Part of a small language model's weights.
Size: 10 layers, width 320, 8 heads of 32, MLP 1280 ReLU, vocabulary 6028.
Architecture: LayerNorm before each block, learned positions, tied embeddings.
Training: a variant of Muon for these matrices, 356M tokens.
Each number is 128 + 24 x the weight over the matrix's rms, rounded and kept within 0 to 255. Layers, rows and columns count from 0. Numbers have three digits each.

# o: layer 3 attention output (transposed), 256x320, rms 0.36, rows 175-191, columns 240-319
# v: layer 3 attention value, 256x320, rms 0.126, rows 176-191, columns 240-319
o175:132114123114147095098137126138152157161134131133139120087153153126084135119143149115100100107113106153140149105132112106154114108172135134107118107076120172122121133132136127138157126076153141105111142075118131145141134124113143122152121151
v176:145101132136102138112163147104143133146155079101144117147163129125147172090142099144091137155126111107149126130191142143125136103134116130119151141120175116142160096124118100110123107139139207139128083103175119109092119112149172133121133133
o176:092169152103142135133112111148155118146106163151126134103132122117132112180117133129125132117140147117115144158103125142125112126136145132165121133113089179120124130123140133117137160134105098143122139143099101128151141163096108133142113133
v177:140135108141129108173133198143118116109146142103135111121121116130151116117132142132137104109061110139147121127128113142112129108144116143143115152089119146113139092162118138061109124164129100130156132136160122141140146120135130161122103112
o177:127140122133136134078116106128157102112127104152123141159123134115103138125123101145141148141159118154116147141130174089123137172147139095100106104120128124137117155099111116146168126109141106119132134133126127110123114132127102076129156148
v178:142155173134149104112157137128133169116083123141145136156086121144102122138148104119109149128123113131127154103101130085091110105147147154111132132137149157119111148134158133126098116122115122116153091174142155186152159110131121119101106131
o178:119096087151109123162085112145135108130158149117136144138146132130163117129116153089130134110126126091153099149142133133157111154142105118121134132117116113145135102142105131125163147130130125146123144106130114085122131151115126158141145126
v179:175133100100149120185086135130134159150134145054134150134170132145165160131174121146131137150131111106125142140141132089111133115156150104145155148110148141103138155092121088110149115133113166133105128120108152136116175150126094134105130133
o179:099117140138130133120151134114128109079123124168130107133102132101091119143094112143146122125105152141122131102153153135139111126121102139085116139114116114140094129151122156136130104107146088119123129142132111116139129136137179107159138142
v180:113138123142121184113122163146115094115135126120162111139132161133145130102155086073060147123149118160125091119151155134166127153101139130131113114132174115103121109141123095137135135105083119124103112134139118163137100123121109170110093151
o180:107125145106156107132137114133150149147127120139134143139141085103124153137096176165164123127096162098134126144129102131094118090137141130121128135122096134148116144125123133138114119154135119115150119109106145136126154125121130082157144106
v181:144140109158157127183100113113134143151114105106142132154131124090143130095150132104144076130085143142148124116125123174124130096168144112122107111142134150112155121083118146136102105168142149120129124096132162107124132171129109101149163133
o181:132127147112125140071115133157111113139126160135112119148115149153124144124108130170126159132148152131084118168151126123097122137102110152130160136107117122145120129161124135137143153126124140129127102154156101137146125096131161147112108131
v182:120114108114107113126150108108116102116146137104122126147139146087114162132144121128141067123125138141129129108127132108117150142094118123154127118136137133144109103122124146108111166098115158096142080142174128138118119102096164157104096129
o182:146162148124107135133113105133127130142138123136150123122141111139167122134116112144115152141122126126104130139144134126152120072152123131147170133146117155149135163148115112143111111128147107125145158107084144114139126135128088089143160151
v183:130131135141103132139159152184127114153137137149145139124091133134142162104154103095131109085154128157124126133123116121128132162141087106109145116118101109122148139151116127114129159124150117144127187149130130073112133084093135099140133140
o183:124154108111108126128102104084123122100133125124141108145146139133106151167118168161131138163109124119157115144119151114125142082100144153156132127135143150098117114095143127136136137121115127109145104126137118143137120155125132147137102104
v184:105128107102100166140153117119140128138124140131106123144147146133122134132116114146089137097151116142144141090107154139125130080068167164101138139090104131106124126136123119146124115131142139125151120112130118137123122147088105116190138165
o184:141135153130154092110099139131102122131133104112151109132087133125130134117119146088150110131123113115117135153136094116129143168170092126137103144143159153105137132125158155116137117137125113105132141122139120133118139121142132112071117111
v185:177103091114118139158134135122124130122121107152130138103108144115110115106122118137094115114170178160153151145134126126148150106125133113118118133133124103130123095188112145085125129128100129101155095147097131115152187146108139125132166163
o185:098140137128129119123141105137125133144128130127122142100126132147141108121136103100155154139095091125129137128119130113098132166116128129133129152130150121102171159077142079151149118160143132146107134117178144119111102085129135131107087106
v186:164144147126088107145124112128180154098153148139172113161142134125086125126137123125124163133112087110140118159120137142129135118121140130138136157123134127160148150093151104091113146127112120106186116148091126155139126116089118170135137117
o186:108110103126155144114138145113093094127101136128088128105131104112144144140115127128145103130130152141110103103127119124116115111131112118152143116135098121139103107133122165131120127133142132134086125134150164114138129158161107091122111178
v187:103132147140130141113152142091141116096141128151152133129147121129107129111113148110114088134139131111127168164183124103145137123149134132167143123134133143085129126102123077139130139113103157159124145134142114117139135143129052114136142137
o187:135122117132098109119115132146117173156123125128105133139111129132164126162139100132130155125140125153134118105127139154108145149137106098114107111120149092153108131132120161127141117144170088128129116145125130137122121127149159129115115122
v188:119143140115157109156107109166102141126101133136107114129134105129112126141143141148127115144150180144121102128116178148080072124131179094125127135144120146119119120147124132134147141119126129130155113131132168058116187138076122164128173157
o188:143115129129087132124137145111130118125151145127136126120124168115153122124111124105145138140105085111123144135159101113147153117124096133129086117118148140134145120098142146125109104133148138098138138119129099153137098104135155128132112130
v189:144141172137156120102111137138131103074145111148121142115139155133155131130083129153128133117160096112111124133071131135171167118087156149167114140150133171145163128112132112105146127117073149147086129110145139159120156157115120104129149133
o189:115107101120125127163144158175114140127118155128155112160125122142095143133148146142146118163122162145129122103145132128085122144158108118085142149110123098104098144138150132139109124138129107129137130163085113132136117099149132132121136108
v190:140128115150156170112129105124124145121115140135155100100124121128123118171118169145130131138139136146151125155164132134146169090154105142092143104140101139157163146117090097162130118136117115117160135161120137120131091124078107154091122133
o190:115102150121094090105126162106124110127149144097135149165125111134108170106147104107131130129143127135091168113088114142104106117116152152184131140120146103132107126163144179121109140115149134119114124142141152123153131152147142116188132130
v191:130078152169124159163115164132158150146145112141171124121120127151158165082147144119100136144060163122186116112137132120158127145132142096133169110103128089131116136121118121119111150102143130146161118146115106160086121093115151086121094130
o191:098146112123093105102107107093131128102127147101110106115109139122140153164123138152143115127169121129057153129116134129098113133132105153162106128138123138096141132122124152144120113136127131118123131122162152121179106178112123136128163143